Each number is 128 + 24 x the weight over its row's rms, rounded and kept within 0 to 255. Layers, rows and columns count from 0. Numbers have three digits each. The size before them is the row's rms in percent of the matrix's.

# layer 5 MLP down (transposed), 256x64, rms 0.139, rows 50-156, columns 0-63
118:127122160096119139129124133143163131153148091131124145168110103180123156158172150126135148163110116094157134123175105149137157128130109168116163167135136176147104093120160104147100122137119129
103:132075153110140091131106165165183085096161143127098132148136127143075117154160145106121121120128160152109138136130117128087088125130122127115141117145124149127101160145124090132134168111151094
104:129112129155108153110088108136128099113093095097135121118125161145157103160124154133088120151098127143143153152076147152097150125122120147163121166158148144132094075123106140147089133087117146
105:110110113167142128149096100127090145145142166122140099103126101118151105135116102160135101175134135116160141153146099119167160129117130129104132168129144145091170133120180084108125136162169133
089:095072134141138133126158138161169145099131134112125146115137146165160121141122134116189161145110143127109164113113120150124166108119122107159134129140158157074156146094126108122105077108111147
114:099160117154182107166138108092128094129090158116159134083133124122133123147110136118137146131163158129093163134134114102113107086130122144167169130173151097124142096128100134127118108158095126
103:142169124114155118131124138105158130147137154093142144153081129142132132107115096117110157105142094154141059142136172137107162127090093125141143138155186139133170147140148089143127116147118129
098:146093136151119130156140125082145114145095150172134111159096140092164098127112138117126149103128120138139108115144097122117144174149158144162075158131092132115146165148081118112170144147122116
089:129133102105083133119165112123128115188122079147112101090118107128138137094137160151113150109116148137143128113165095122137128152111092149148149109150135098114129100111086118191128137081134128
100:118141124085141156146090118115140099101132158106147138136149152148140120174145162126168125148142119140127138125090159120082152083121129143138084140110106110136095107146056138136155163141143133
100:093123156061120139090087122169095113145140105147134105154149141121133147139116136147116126091109174113133146183153091114069126135133141098118112096144119131128122118123100102148116104159129123
113:146111155159130126169131110140151121093162100106153098109116150111096124124134125144129192130124150118132071158157129082129091144124122140102128130116105121156126127124139130167079094172106109
104:149122122131148131134085107145174140165149148101189115088132139146106141155102138088097166127100108117181133144124144170117140112116098145125102139117171106138125153102110089110107120116142124
100:194115147152179082112127159157129117099112148134102170131136119107126116119148126134114146137112149119147135155103116148117135148130074137116109114128076130124142142126129124073190130142094128
102:130148166087130161140153116132110103152141133157114108078123095085130146154166133134152112127105122156134125086095118153084120110168136119122083135137101065133089142096120125141131120122130143
076:131153094124122158113093114139205096112149128110162132110107121134140124121142154121156151135142177102112098104076134173143120137165102138101131088119135108119118121138148159131156132120090104
105:152103136105115099149146141123097113137132113120059102167108162153161146113125155105134095168175114164138112106128096126128157113118152122121125137135104096116123124159092103098156128164092141
099:149177134144159095124147126143160125131133060167109146130143138111157145082150144100127152127138128126157199138130105154102136130124143121132110134138115125123134109141178109120099123183144152
104:088146157117129107126117107092146095148124159132125071184117156151152119108143125176140127125094149077102124105122141123157094121119165154114167100145110129097110121123129122122118121090100105
108:122132142156110073142131146145128125117121150098097176134144082143135140097122118146118149121150099107119142099137106157099105145141103111130111141094087171136132190132111086156166134088121125
103:152129098136181126126170133183185091143144113119164143159135163124117165135102148130147124144118101156148136130123143151169135126106115141117154127132160103138141115175124065139138105126122130
094:109089114123136109170081112095169141132139165108169103140109125141177121141143135149142159069112178131118136118098136134152148135124146144124159132103097108107148137110169146145116142088119126
101:104161125131153176142122151133094167121135124145111126170132139110100140117152182096106111135129119143152178109180099103104145122140121090112153102080137165148107106124117119113132170115127116
098:145121164149175156137089145162099134119117128132150134126119138116078102090134106142114144126146157107126115109088140134102156157153119113134163107139131162080120081184146153135152098145145120
089:145120114118103130150154144111136126140147142171120110135128117133148152115155082057107153140112109113106156112122113109125129138138117105081119094102125165108161154114145124090123193152109088
107:111154153123118190143169135167130102118147127139134146113159107151147159116184115125142149130148144123114120089123143163108124096166098107150125118085113161127114110147099158123135109109082095
112:103112114113156106123138142098082103126102170116136087127152121171162118101108138124124125121110163115086103117152120142081122143112133126112137153130107164129145179123139154159112185168126150
121:136121131104102135168120142149106147137102127150097111129085170147112138133121112164113136152133070169113165134109137096080101134116148183161104134128148119138161139092120114114158099115160131
089:173134145125076088130114143118095119125127105118127176105076126148125110150078092137145134136142125125102135144141170117132145110125127126120118116158103150138116127115141117197171173117116160
078:118084138144114111153174146138087091118119151164128095114147117119131159129147146145101099106128113140115109133134170113112154108095084147092136103157124160148128119077140125186103146128141104
093:141172160110128135175159167115106137126136143132144156118139074084104118140141148119108122139102122114100159115103099117110112109177168152116080150103108101118128107127158167151133149149132151
086:098143165111133109162131113086081125109120171130111148108098159148122138122131100179134099144125114117126129097183140092125156122105153132126084129134157166118158161103137116142084105140117142
101:092120126132096099153094128118135112102154112152129126146100154126145155138140159109095143144191132119108157121148176146142144153123125166082184129117113145157110128165135109118110148092136165
108:135124150154096134123146122115180119193097119126181148115150102153140150109141084141141117121145093122122148096085156136108104153100109117143114134126172159157133119154110109116124141158099152
113:158084107131083103129113152111076123127132156152124140078101120111139149098080092123134123109088143134086146168136110143130116123114149103129127143108125108115157181150111139130107127179135120
068:102143118158110112078128126127087168111141121125095128145135117127138096151137134136123109130122185168128120123132131137077116086171134131112135096102083115131115127087075169124158113155119144
104:148100118130154148133118162166142139104129108074154107130124119109125098123078118113122143113110167076106126134134103132136142132163088135127146116079132186159114146133137128103124113083099092
103:133214093102144123155112121123080119090146110148139128146135157191129116112130167124125095153123154123120166081146100124121160101144134115113133149097131147106143124127108153136136114119107134
106:052159152169137092134111138123110127148081170114130139084131113120135132125145142137138098142146142127114160124112166096133138153138078138132118145099141136134125096140123153094147167155142167
080:143123152151157118136132115115145066165145072142161129143157141131116129137143185150149147127143151151115126087124132116150111106093143158119118135135171128137126200130169133155149129128123106
106:129122112163154126143153178119121098126095160133143142163151114168092100139119084155128137124107129164091121127141131121119081080154099137118080154144145145150134111122153104111149172156121126
056:138134153083105084092099160157159119108109136138108137134133124139087166133091152151132176109111142136094123146147116100113163163130132129133127119111150141113094125115100151055105140122141103
106:119114114141120111128112148069178114132102117128130116128118139151154155163093170140126124148102172168112168159158113096175146138133135093174124114131153148121118149142154115162162137158127135
089:142110122119132148102093096124114118145137127144163091166120121098127081142130111095097096106147087086114091180145134101117133135176151141157144155134111108122101153123133145106160125136078123
105:128118160107136148126180135135098143161114127140141144151121099127112143150171123134165138138070159147084131158140157098136143076133084149120092136125102119149182095131113114147145107124119139
110:127119112148168100155125121111123090149086118128163112082152169106134153121137111119114108136176111157127161141152130097130168121148123158145110089130142189084140148169135130139140152139124146
096:124106087131092115159151120130089096104124154157108157099132105118097114141123101134113129146121157082107127127093160098102153160095108136085165141107100105081134117138117092127158114121101139
086:148141165129102098097119143114116146121137119127088148167112172094125124142127149145117110102131167115092124138142109128121134100124146138144162156121081156093093084102107182152115144180122120
094:101078120132162133070158128144171133138148109096142166116108150163149085137154105140155092106131157082126138145147119123133113136124164118118170142153145174138132108143136106125120156151100125
089:148121157125109120140148147106129136150113149098123167161166117091162153143087127124118150118137110097068162159108099132100075085128165130135122109137161122129126121111131095093139135153122089
109:115103143133154116130139142125135111137108132133162166147117116125133152130129129111107135100121106163098142126104159126194089108116122132142168108128149080118167107117114126107068184145097171
093:145102130113124111102131126115127122137140140141111140157136097081159142190079117119082129117117097135109088151143114138117132076114111139096163146108169112140087146095132168150122140156106126
108:146129111137150157117166125145098144097108095131097094095090132146106114132073130145109145130119063150149140169185117087158132152133150154123110114121135118101112139130142099127113135134093111
102:149115158148132160116101143140100164121116114115096148152160150140155111120149082109145134118091114133120112088112141169144129119135075129145108147142102100155145191149119170092157158124142136
102:097118134113092112146124161102116154112092135155111118158104159142133143127126069140155133116166108133121143133130153077116160092137118108099133127124140094147146094122139148140146181146185159
091:097118147110143100131142143119103109130170154122138179129156113116121138141148151105106152118111157117174112088110092124152086156120094158084101163132099144092148107123125163136140149162106150
109:107087116135103106130089134155168152089150123148143145135147142162120126140115122154151121130109132130115127160128159089107090086104143135139137197132083120124122124188169134122110143108130150
096:094113116134129107120126146135144104085108147112126128093144116126121105105102093098164173159094104141157099099171182182132156123131140107105128102132083120144151106127098148151120144119148109
103:153119133131104142134120115157105140144098144120091095123168125117132148084167113159130105160166107085120177138117114135140116099132107168131183135108144124149079129124120174133163113105155126
096:148118168151104159131119149153118172147154144114129114155168122089169145149091110139126127146153121113143142151127109162180136154149155108103101117116111106112140125126051129102157139138109139
094:137139158151141118114132109132154113102140203128105177158126124129085084118115165129147105172132155152118120121087158139130160128160082146143111113119114117116138166131131087125120096129126151
101:097127135151086139165154137135145123142120139147111126153135151134136135105090161152134159162085141131143124130165113158086153102133124163126173128092154128167096128159144119155089153131175155
111:107124162066100124108125120112109140135110124112078108144079151154162113166117123126154138136141135124161124133118110128163183138135080094143128106106155125121133139124150137141182153141088142
094:140168168137080109103122118144133114103166101148109138119169135151127117112160091127110161172115111087145088166103105117131159146111128139164116112138159131096085140149147118117140134129171137
074:124105118130103118134130133099146108182102164147105133176136094133113129142158130130115147174125168115122148099130136148142124137160084162150114134143059130158145129176102129141118131090157131
096:131122146125113130153104108091136117134125132130103122143075137092081138168117164164140121169155126153162146159140112101178132159154141114134132114138139125150068131095165162119123102129160135
099:104123140111134079174099158152153145171121149112132112110141123146126175130161109136138111159143104114145132115149083131080165131096104139122108087137154171115167129149099149136140114126161118
081:127133070088131102152129121151158113092133114088099130101118094122118116099080156124125122118135098174099169138106132146143145141127121138148144142125189146133181136150160139131153140159131120
111:111103153148165120111141140153124149164078130151139094148081173136160132125153151155107109130158138130158138059140081144120154168141138151158151114148105131110120122128119120148136112125113161
102:150144131122117111116107098145087124126166108079144150182114118116132114172116115135078140145122131132058106116106135121125130090134119135142097142115142172137186139126124165118099121106152120
109:123092142106124109102143175111093138129103135132151172107132112111129128100155155113114111135132117159110110107126090131168119097122185135140089122115095130132144158182114095099130137087097159
103:105155147088115149153092148083119076106114110165133107134138103138127106090086108141149121150124138134105085118121149104154099145115118095125100106136090121118088168157138123097165135130108112
109:158116147123133096151125107099138145140140122126126119130122118124171143136122119153118179127136093084134100098120114168162129145158158185123077135117109108087192106102137120151121122131087129
089:128119156098082123155164128169100081144116136131135116136148145072160126109121137134081130132138148092133127136167109143101115117134105152150148070164085129139124099124107162119132131143102154
113:126111144133104114167090145133137141121122130184124120141129178120112121153149144128120142132181148105147188177128124093152140134115061109130125131110147084114088123112120156107133114147133114
090:160115108101113085185145092093095153127149130115139139155111131158083148124142118131110098139117146100151089144127131131123157127161152130163114134118106186150162123096101157124154097119112115
084:099134142124139104116168116118100137114120126135088167151166096144117133168126131080102147123149159126117115160144142087167131153126119114098131135062145145160124156143113117116123144130121062
097:109115148143105166118122138159094095166147129097155126115128135145115158138127137103135141109095159181171141122129173114150167147104154161128176171107113136136105125151182116131138133113151119
105:096157164080125166104090151152114130133164134138093140139127107095141165135143102156109119174095150115153115121128127159110140133120137098099106144159113106150085101139108176132117126106093134
086:119133137162114124120141167116164107136113122117087155101165152107141127161162103134139158099136116136143114123122132114160159104098181152076136149149104147115142128168105124151093130133084081
110:117094158126133087143168121138118153083135109129122130117145111173109111131124155091142133140082129149126140142142110070161134123087067111136118128170129127145142083159115143143115117109106163
108:098082109138141122135103105084101121100100129126137129138146134110179132117162107128088163119160133150124084138165129126116148123127131126137166193094126110093140151164166132135147128171129128
109:138151140157087139133125111140120136113074137098145159126107182119118135102140094146116165172176126174115115130098125129131143090157159128122141140114145132107149180080103118141132112121161122
100:137125082143122111128160153130096082086173140141171141112186130126113133112142137088128125159115162142101164115133151136138157148110114105123112157118111176142131166117163103107120144108157121
115:153158135091131087123168162133130171129117113140148127135134095149160116119143122143165103119183149151140158132127179081093125084120113129101128119110118090110153096158118129115121143156149103
095:133089129141098157129177102139105105133112131136136097144145142175156142092117116090134126125134166066154156124170108117150086132158155099112144159119086134153122150134131125135118114152166123
108:140097154123142152117121093103103137069126120096167092148103085116139105118175158134113140101104138135160192116106128134144153107107135145137094127135115145135175118109094137124117113156103136
104:134157124116150150170084120141112140196166153168148150111115133122135121132153134117156123178076137133132120109120099102153159159160103121142160126132139125114144117142107099107115116138169088
075:139077091088118117122096106079111136115127159155120134110099142146144153119095116109162063088144090103130136092108113100112142130139118102131095156105100132119127152120106121115122132094151151
118:105134105131152123106108152129099126154142123086132155152125111114140131198127138121118125138143042162119111081156118137127116145133157109166148135143123110119154135129095151143140076141100130
106:169111148130120149114123111117070160147130128132098138129078129129148143140119091177111107156149140076119109105139166108154108129113132081118135143182120160124115135130092135158148091116107138
097:146126091142169137129143150154144116129123122118119150147109164176135139141113099158097115136121134119127130119127143107159165160111187132116145154114152108081100071162106153146130129151075145
107:168142158124107092097104129185120111156133094133141138087178136144162129099126103126162128118119162116122107100127170175115117123138129133117162069109110120161101150124117111114133112130100138
110:152110130116136098106132111072123093171128158127117092140158138107147153149156151101150118126136153108151160108132175136123161147161130149137098155125137134111066125180113121115103158136155118
097:121128156116088082152118142139115107161137135130127119156087165137116107104126196134122112096127131102114114138152126158101156098089091130161073132142139095156136123126133150162127162127156149
102:107138115155144128081090114146101117154158124146148148130098133119119124156105108097165118091133168115149101080105148144142126152144121104166135186121134100127113149121104128177093117137097096
090:147105125125118167144088090137121121142135106084109136111140113145145098135131157134105149123156087136119120159143149125148091124092106095138147105139110138169167148172123177146101152184112143
118:103112130157102124085146143173121191128132070137105078156157127132148133121127145126166151115121090116145142090121143116131137122099098121141160092107129091123145132118165161120148147111153112
093:206138081106155109122158117137101125111150093153133113130146148120104140144141118134106103127127133126084116119113125169118119111118115113119155158102158106115145065119166126181138106117157120
104:082142162117124187107146167131142143137161149134087132132096154113076131139143095135126103124114116109120122148127122171162102092144122141123104110124132151097127125103146100177093084108138130
079:129123149123121162132113095094163120118148164067170145101099123125070112112160148120128128113149124109125179143091118113132153122123130107139144111129181141164138111118184118121121112128123095
115:109104158140130157147143133111131150139144111104152152114127110123116133166129124167162079133145157135147122162205120127112142100095171113127134127122114076121121102121140182122114110091150153
070:147097149096128135111132140095097125125114116132120116138177130143127172099089128144083164128078118174119166147126157123085108118134148071141123132151147149128147161127148116107159140158100113
089:118112119108204115144118111154121091136137111144119071091109147146121161095172151141127174121094167131157099134090151160128145106097147143125126163129112135100121092140137140140121138126120126
097:139162115126168146118091100162107131100100136144152138144114121105182116137155146137122092147117068158102144138147086161166162166065122121123121133100136122126131135116114121116101154133118131
096:129133182139086077156090112101085164112105140121119128169170131130108131150108101122109092144097158139138119164139135110106104121092140154093145131131113171143144132142130103096119157142111141
100:170166122115170157112101130119104133131175086118106143117136142122146118153118159089151100088163157114114137122097151132121092096137092156117134121106133109116158133155142128163155129118154072
# layer 5 MLP up, 256x64, rms 0.251, rows 51-157, columns 0-63
104:116134105107107166111129104088089166187090146117120139083141103124153145131085076174135119140132089127159115113088133128144122121147114102141128129094144130113138120077136132146138112115107141
106:133104125127142107141162117107114179121153167120107148140110117105099167119123092136140105146163146098141077084160124151129093131108156093131152108095161137122138160116129140105145166156124084
109:151118119080110142112142135103120092117100106113111161141107141137135172091141105153163111117121142137127108158128125082117124129147148140122134105138125101107122121145078130145154093087042131
089:106146141147123142137151113088147096147113139140152148141130126131103126124123141132089133100138165176161105134090126114108130139140187129127147140107143102122121116069094092127171151106083081
108:132153096163105113067080080127118157097135143150075120140099149162156133147107139130157107132115150132140142115120081155110117138116116141119093140115146162119126162096151126135129171109142118
103:112094092163127117127112114149127083143122111113140167089151145117112128159122148137128155107097166132131172110090071118122104130138168148104100140143083096098106139125120099110133123086154132
102:095128141114148110098132104160106160110143146121126147098132092122139135115159131147115106145148127120125121118117168126120132109161080130060150158066146157117100149095186124151097121125141135
077:135143112142149157150106097130124147124145079116098125113145113131113103118130119143110086136133160155132071099125178136082107099124096122119143150136145165110173154121150143117145112073169120
106:128106154176098162131098144135122154151107127105099152129128099139128104084135132137130128157157129080144101126153105101144075119121060150127152136136137158162130109129183130128125117139128094
107:122114156192165113172153147096185153147138147119114131143079148111109135114116162129135097158145113147123095115135145112191129119122134159122149120108139108117157110124146167122143113121092130
111:112129086129128103089103133166105155172109147132077148136153117150176117129135113121106102141138169134096146099111110160111146121142160131134120133140113159098137140120115102090158192132105147
102:120077141134084128128136121121087098114111118150080102142117135099137105127086150149173113100146132155077108088154122083160137133150134092139137131130127143122137108125174165123157115108114108
106:042108088112089133154121101114121123149117112127131097127122097100109123130108133159181119148125130149126134111139139092154093126096169102138146121138122140147096087106099130155107111130157112
100:144141098162109102124109130151135170100136129103147165159132167145160114129130094112098149163162127117142127147143123118155130110116142136148168086130177189132154123124161118114112118136106181
074:114123108126147109142083098126147149097155130126154149136129127119190140113119121179146111155118155143149117074132140193107094127135116146099133136154131100129118137113171106134077094139144134
112:081132157157146135114139092181119137114151151118166155098134109137149154106102114153107148102151120091126167137098081126099113121141152155127112149104150152131152112111162140142094149096169120
102:121112129140092151121120118117112083135143164084124173145091165153098136171106116135145130150120077150111101121090123090130090169119129141104128122133147132130109124115073114126150116083117151
114:154133106129128170124123133154151149148156093122143164087154136098125175143132165086074111146147114150153146166145134143087173154139103123136111131128135142145134125101141123162105119177149112
114:135142123113123136133146118139133098129113128166166107144162133118109124098131138092125122148133178154159110167127130101144127146119138140130160127191157093086097087102146163087117130180117106
104:132122151143128142153130115120082154134107139133082105106151173117132118109106148126167113147159177080074118115148117106082137135144091148135108130116095154103126174106109139149116157134121101
088:087165101114120129113124136135129118110087130139099169159135124099120137118125157096128124162118150155166129172143095089132127145088135109100124131158082141094099090064127107107127125132145127
103:104119141124131117105122126170137142140115144117156159062101124120149129130087072126128160128178116152125093127075131122121132120163140183145114127136115112119131161097171167151122113144128136
104:103138061129102087101150105129137105152114110159114128162173136104159167144124173176105149146107113159101136159119133118178120105145154160141108140134121122123122150103123101132131157128142128
092:131133137141134133143087116136114155101141136138137149096122142145154133136087159148126127132148174158168152140147132170140139127116110147157171170160107109101111079109125151141104093127177179
113:125117107147133081175111091118117137138116077119146133144114145084131113145094140159128134131129108118133127148148117091157134170139191158113114118141156137142172156097147115149128179161138124
108:145098155153104103167140122131172109150155093116107137082135157105098149168119149149147125140147149110198165119094130143135099095117150126141142106128106117115096092133112097123137110107106133
114:150137120132114187145136124116119116149124114120096123118151092132119118081122168120114136143143144114177123135138113149158115146110093063116119110132116112121111132102104163137123154116046100
087:129147116110123128135129087139148129118106163176131140123154178118095134106152133106132129140131129117151131114146106138116092182153124140137159174093173120132137153095147150077112075167143140
080:129138116134175166101115102091165164133168080071123144125107107145109121122122135154159141132154125083130111095120091156135126128185132130160123126113128129091103130169136118109133098128129117
078:104152137132143080158125133149122155141119148130101118174139093108100124152140216124149148146139143133100118107142125150112103107143148171121118120129136142137091110105188083129128116146130113
082:100142074142154141103100136191149154123191129142116149142160113106122122144122111097093163119146141144094151109077128144116105138153100145109142121125100145120108130104119115129163157148158130
107:152086096098155113097196135105159122167139147090124117106144126136153137129112117147127097136073146120162118088104132141121080101141152123113084126107121113118155103109131136131137147130090120
098:104146129118136096110128133128092124138093198164138134153127122077133144101142199153141127095143169116106119139108110089120145105156154130123105146124149163104136113104149142137160134105145113
118:160115137148154152140136116153181151116157135121154141140140200130136126138157132165136147149167136140126130116105118140112148150152130117117110151143195151143106094154140135155086137079151134
064:129113127111146132173141107127133119125102124096146140145100166129149156095134142147107170103149073107128133152152129101173131151119100112156125127184163167114149138139157095098089121143093127
102:117119149138108096148119122092111157157130116174131141094152136179117159123125139116128093193147099130135115112129126139127094117111136135088129128161117053112120083112133143136137127160161142
101:142092121134113146132141132138153103138159100094115145125129109076075126132127094136114168123166126146133117158059151106126095150131138123096104145163147139145098131115123107128137188129146099
101:165092091119088115154139114122130139134158123121125117170116190137142137141093109109152139092126131132136060125142106164123086120142153113141125095130136116094145163094126130154120118132165092
073:111075120150128126136104139165114101167157062124113144131164145090129137130171141150103136128123154072121114144137164114121101115081132156112110140131133105112117151137126095102159148124113162
099:129103123134125121158139081168145085167119100138135158125107135124175152118163151127134159164133098100145179138111127110147150173135147148111166112136132115111145128139087130066108122117140130
051:107145167166114137112111149150118121134139122088142163136116128112102149104183156147104138159166115130127125163124137083092140145150135145140097115148166185114154114115137098130170134175124121
115:150132099151122143146163093164068137140137092143126133102162145104122109114157102107120148111158111090129111106108159132106099144170157133088157144110106159137123123124106115089097168109109110
096:098132141121114096119144140142124130130140124119124182115149154136122171123114138153128175142114153130128179120134134186110100110125127112126133146114163140087095143139123146176063111114183124
113:105146132172112082138072124127107167122148107104147121124139133159154131075091136135145131098159114120157145093146081101146126150100162106122185100152138144128110108124129129124111141136110101
089:140139131145140077087097164112147133092142161142093135156119134135153171125127195160135136145130151126140100141158149133140133123147165108114121115138103158120108115069180129110142123143152134
101:142161136162140143118130112138145132175164107103141113139121130110151121146113148130129119120129154145117162141135071150163130088163136105125094127152162158131113140128146170162052139131171137
080:092128081094163127139118148125114133165136134114110097076176111136147159154099146146143123147143115109137163080078167129138116115114156146111120101115115121130129127139121089131170167098112130
093:088194142126120126108128116171099125107147117156138145173094121088151152086163132135107118108122131172140102118112098138105124135158174124108130093093143148114099142089131147113131132115128148
086:129137115158130135155142157140143095117114153115069120149104136099083133110131145093150136128140174148131099117159148122136119111087107075120124132159100114093111100137166119141171120098084137
113:146132126147102122149178114132090140140125149121075112118145134118141118127117115097132112162144158115141122129172153100033124135132107099113102159130109155143110127146145124146148130108121074
097:091124124139114083144141092101148139121122150127142138145110136176121085106164111147174104145143198118135111085118125088119119142145132125143094140131074130103104099123135092157132117137142142
111:114120141156099098154056099128127157150158140124111146158135164127153113105124121123131108116138149110121095066117136125090128145152106082135135153136088136117157138121133130146150085134116076
100:107128100155138123110135114149145106141127094106175166093128149140137135156162155132114149106143122107147198124127146143155131122187152182104160109116142162117136148087161120117121137124110136
099:150140108117136117118100105122133099154129124111116095159097114124150175152130159161092164146152156110158107098131124178143133091144160094104125159115128143070101126116153125160136090144105121
084:139121118180158078133131097146122129109114123086124123169107141100153126156128189114135108132129144105128124145174132154146108155101133145149137135132165115130105086084155148101091103129095136
101:081129132140111086135161118152130135112125126132082108118146140103123105151149182115147167150141145141101110120117090149134111150156132136073121085131124147071102106112116111145160099138159155
095:171153109109137103134145131130109170150120105138136095129107106130170141150158192124104116116143169111119135170123121096134106150144110119179124152122147176116087100097144133124158114154135154
101:105130127150152110098120134118149166145145101139115149146103144109110143145153147163108137092127132163132088136135144105148122137168188094085099125143147139176168156080119110146108163114132134
094:137102130108116150133126116155099152118149140169099115115161147137097136117147145134124132130180091138145126155095125094096124101124134117114118101081170141114068202121151126110124122103111118
094:138093120105085131130129117122138155140128062149137111114120107136164143108140088116140163105145111118122112168193108130113093132137147079117116100135182158125129100106126167128149129150128113
102:119123099115164116119122110120117145152164117102136089167092105153127135119108124108114109134173144130118073102130102106137122149161116114156138142178160163097158125101137154120154072128143095
113:104122116170145180122135172129160126109130088137121159072147136111096135118118138103165127144092125157145115119115147127131088099149148160092132123145089126128125106141124117139131079129187110
093:083089105125147134137140165155132131170139150130123133125096128133133110149075139118162119123128162151122157105104148150112081123152128106097129095093087146161161116115116110140128192100141130
070:111115097154115091118137150144120100130113115120117122117139142117082158107145154160148128177113157134144154154081148128153085127151141133134083122108128148130083108170098131117142181096095148
101:115131115133125130168126166156101129090140139129123173092152153155148124097143091115134109102111163122141090116105132105082131127130162134104123120157132139089156158146155131103196162112107131
092:149105145124135157101104102150079133093131157123130122092128127139111147142125179120164115107130163150091078104078142143113112126136119162128140159143134139082106128099112118128180108098154123
081:109153117157113133182107128127134129141130090144127140199158132120129175171162146172152114147134151109119119134113087121099129135104140100133111106171127144147140111110143089119149143116109175
098:114169095155122129127118145103117077131171133115088139119144106092113163127145161144164131147084106158135094156127148119156123089138139106120099115148136155115150123081147084154143116140164126
109:126110133133106123132168177097153121103077156163079121099137140122129145083138135117184142134133114120170109141142118111135105125108157140134137143136100170101084113125136092126149106138086149
115:169123101115150169149136097135123119162170153131117113127137122146121095117107084132162146111130133128145152102091148123130103162146075109130152115138169151138115127056123163143139125160147102
098:137105126139096119112164118156130121146113164099112170135135179103123152124146128160101130105190123108137156146152130139098131167171117136103147142121124169109137162082108147143111118115126177
091:128139128165137119129129152113107132147155158102110137126064149132164137125155163116155123111121166145115121072132136194138107138115133137104135120157132119135125112116168155102129063097139159
094:132108128150157114116128111092174148118128141094115143112133146185120128144147112122166135128163148166116122108124153100188112130120120121081122162102180134117155134126158086139143123091150098
113:066116093125142111140154136158105138133124099070094114123137088115164147143092139163107122137116130130107127101133120099116093157104132106127125128103137179138144155118140104129127179086144153
091:056167146149125135120104150146139129101140135131112139085138162107147137131100137135146159119112161149093171110118125136100116115148074121088112096096146101108082144140129120104117156103144124
078:150121131138126103107116143143135116135134150107107123112113156080148095128135152131137077214160142138149148107132106094119107097127153131153149136123119131104095142112109152095137089134173085
100:104162108176129145125123133105120142137147081153093118134105124091117152138107162147108161132150135145103148164132118116145119152178114093094159105140102115170103157093148163147143113119166122
115:113107087176118128161117137116127155115109132124136113125105136189173136101111151128121106156179112073080134095165117130138124113119126132128160119109137133134126138141155066107161126141144140
091:167090132115132109129147099118096159141120182146158103116118121143110088098095153130120106165127168163126109138132127145094087141142080143175107098093145107142122159102118138126152130122125150
112:116141120121118176110096127125152120141138139136156101141124138105159141125146063161135106126155129105153140118133145167122108144157168129106151120088117152100100166049136089119132127130131102
106:125176134131104130152140112151112151196134126102123139133091107142104116137096123136171126143100145124132150166103104123093142103151123146134109067162131150137137108114121145102111167100090160
112:114132112115133168165100111114133134153181129150123123108174098113130118091114119083112089132153133076152131134126181096129103125121085132138122100124110098126111105150160160089138131135108101
093:084131158127119148170099105088113180125111127133074166132119122116135169149127123140149096111134134133122073116144137114096149106125095113139133124093148119114153122093114099122127140141069094
102:134089120128181166104145117109123142119178146150110167124099157093123129113114106106084109118139157129128128075118135163119140145155127125141092159117128150113146137105146104145090141086081125
090:116122147132110110107115115096118098124133131103086122117121090109119107149103179155150157119152139157123134145085131063121099113143110119149109093123097151134108114099160084141135157071123143
113:099129083119146130123111119132133138138119125110102171133171150170125129139141134132110126137159146105080074152097128137103100108155110095119128110152096110134118141125164087176128166075111136
104:117137133160133105092135140133156087086118127152075095129149124137154172139133158153118121131188124109108137120157117132093113119111138117124131148146154167139104131101168155160151071149115135
076:147154127129155135131157152157142112126136103087155125096141101100121149133150168133093170169124155155142132164151112142163169107123184146115137097127138140117096107120169125100094110121095113
104:133101121132108123115167100115154120145172119094076148122076125123098140126148153191143176173113135114111086120132119168122135154111159121085135106158116161127141124127135130135158118127138122
099:111121136140135168139112133104073175099112116113088112113099114169160171130099141131133097128162120116116107109133135125144105131107137101119098094116137122092117157109142116190154140106104084
099:135118110071150119167122122096105148147126130121124122085126123113130148114090150088183160138115127138162130115133143137101093107158082113172120117150114110128095156097103145106144119133175155
103:148124135172154146113084103099172140102130135103140167152114156170117122081138132125110129133143149146153140066115146110162110157115140157121106145153184127118135131136114081152113101136120123
117:118120114121079137156111141154126138107137102158115150103116128136116134134085124158123158152110110166087097138139104090140102165087121126106144133114123121150182158075130153098160100120106096
110:133129086147115151101121138116162143126111124131121123103150061100129126118138106150135169153129141147137144139067124096156107159183157139115191116135124164132115133135121113109135117151087103
105:132133115094105120160138152150123135139137129130108150142109116085133102080140133153124132177112147137099134182154138093116136170107144171104121083132109159183120121129120136070134119103144126
094:117164122133124090139156110123121114105105164146123116112132155112151135140138130077153098132135161145160125130103088101090144128169126130134072142113142139097080146108160123102162074117153125
109:127115136130103145134156139115105106131164148116116170068120107128171106113104111127140120176103166096096113132120168123125091129129129133101097127138108096142093126164111105124156106124102186
090:086087157145090106112124137097130099130094161115140147101115094114141103097101158119149174114135128147165132120120121101142129126108144111095114107161105161086140171133102151084129137142099149
106:138083137139120097145129098123132138161114132146137151131156128103173113116110160127115160127141167140141157113099124108120165117095144097131154142134111139155129180099176130070132178169124129
082:135129105143117090162115149134090142119124116145088117155123179151166146114118135154133138125150126151098104090123099136108102134134120156135124152142085074087120160127111139152160132084088162
109:104127139129116132138156100117076110122122131173111106109183119118112155092080182119107129148121117133088123120124177120140115107146066157109100122134134108128077135105120110134131106140127120
065:149105149151112130150085127177138144148156111132103129135118174120150158097112185095117111148145096158117167131127155155139129147126155109125132087138103125108127095148153145143132094106178158
102:146123110108088150139131125110135139170115169109130184158098135131140137150084133106142137121160106153125145125163072064117129167123128095143128146136157114134160129087110111107102133147145116
101:101101110142108113078132088138118111130112162127093103109125137147120123080105103101132159111130176115136106174123141124108119115161137100114106160126089143068113138146177135146101099125120139
092:168136110136168155109129107125167093141185117095149115127110137139114148163161123126117128135159132141114168131117152118083113124182172167111089143156148112095121116122123148156128111114134164
099:132106128118123118124156132133085107098107138135119116138094158097120128079133150106148142152131173175129092166121117119131156170160127153133161099130093137080096120127093149108103127131079149
072:120114118200099123136120142113152121159104071105130150177104140092119161137163141138129114148161106129138117122154124147109110126153137170090119141166105136117135072132137151130124130094099134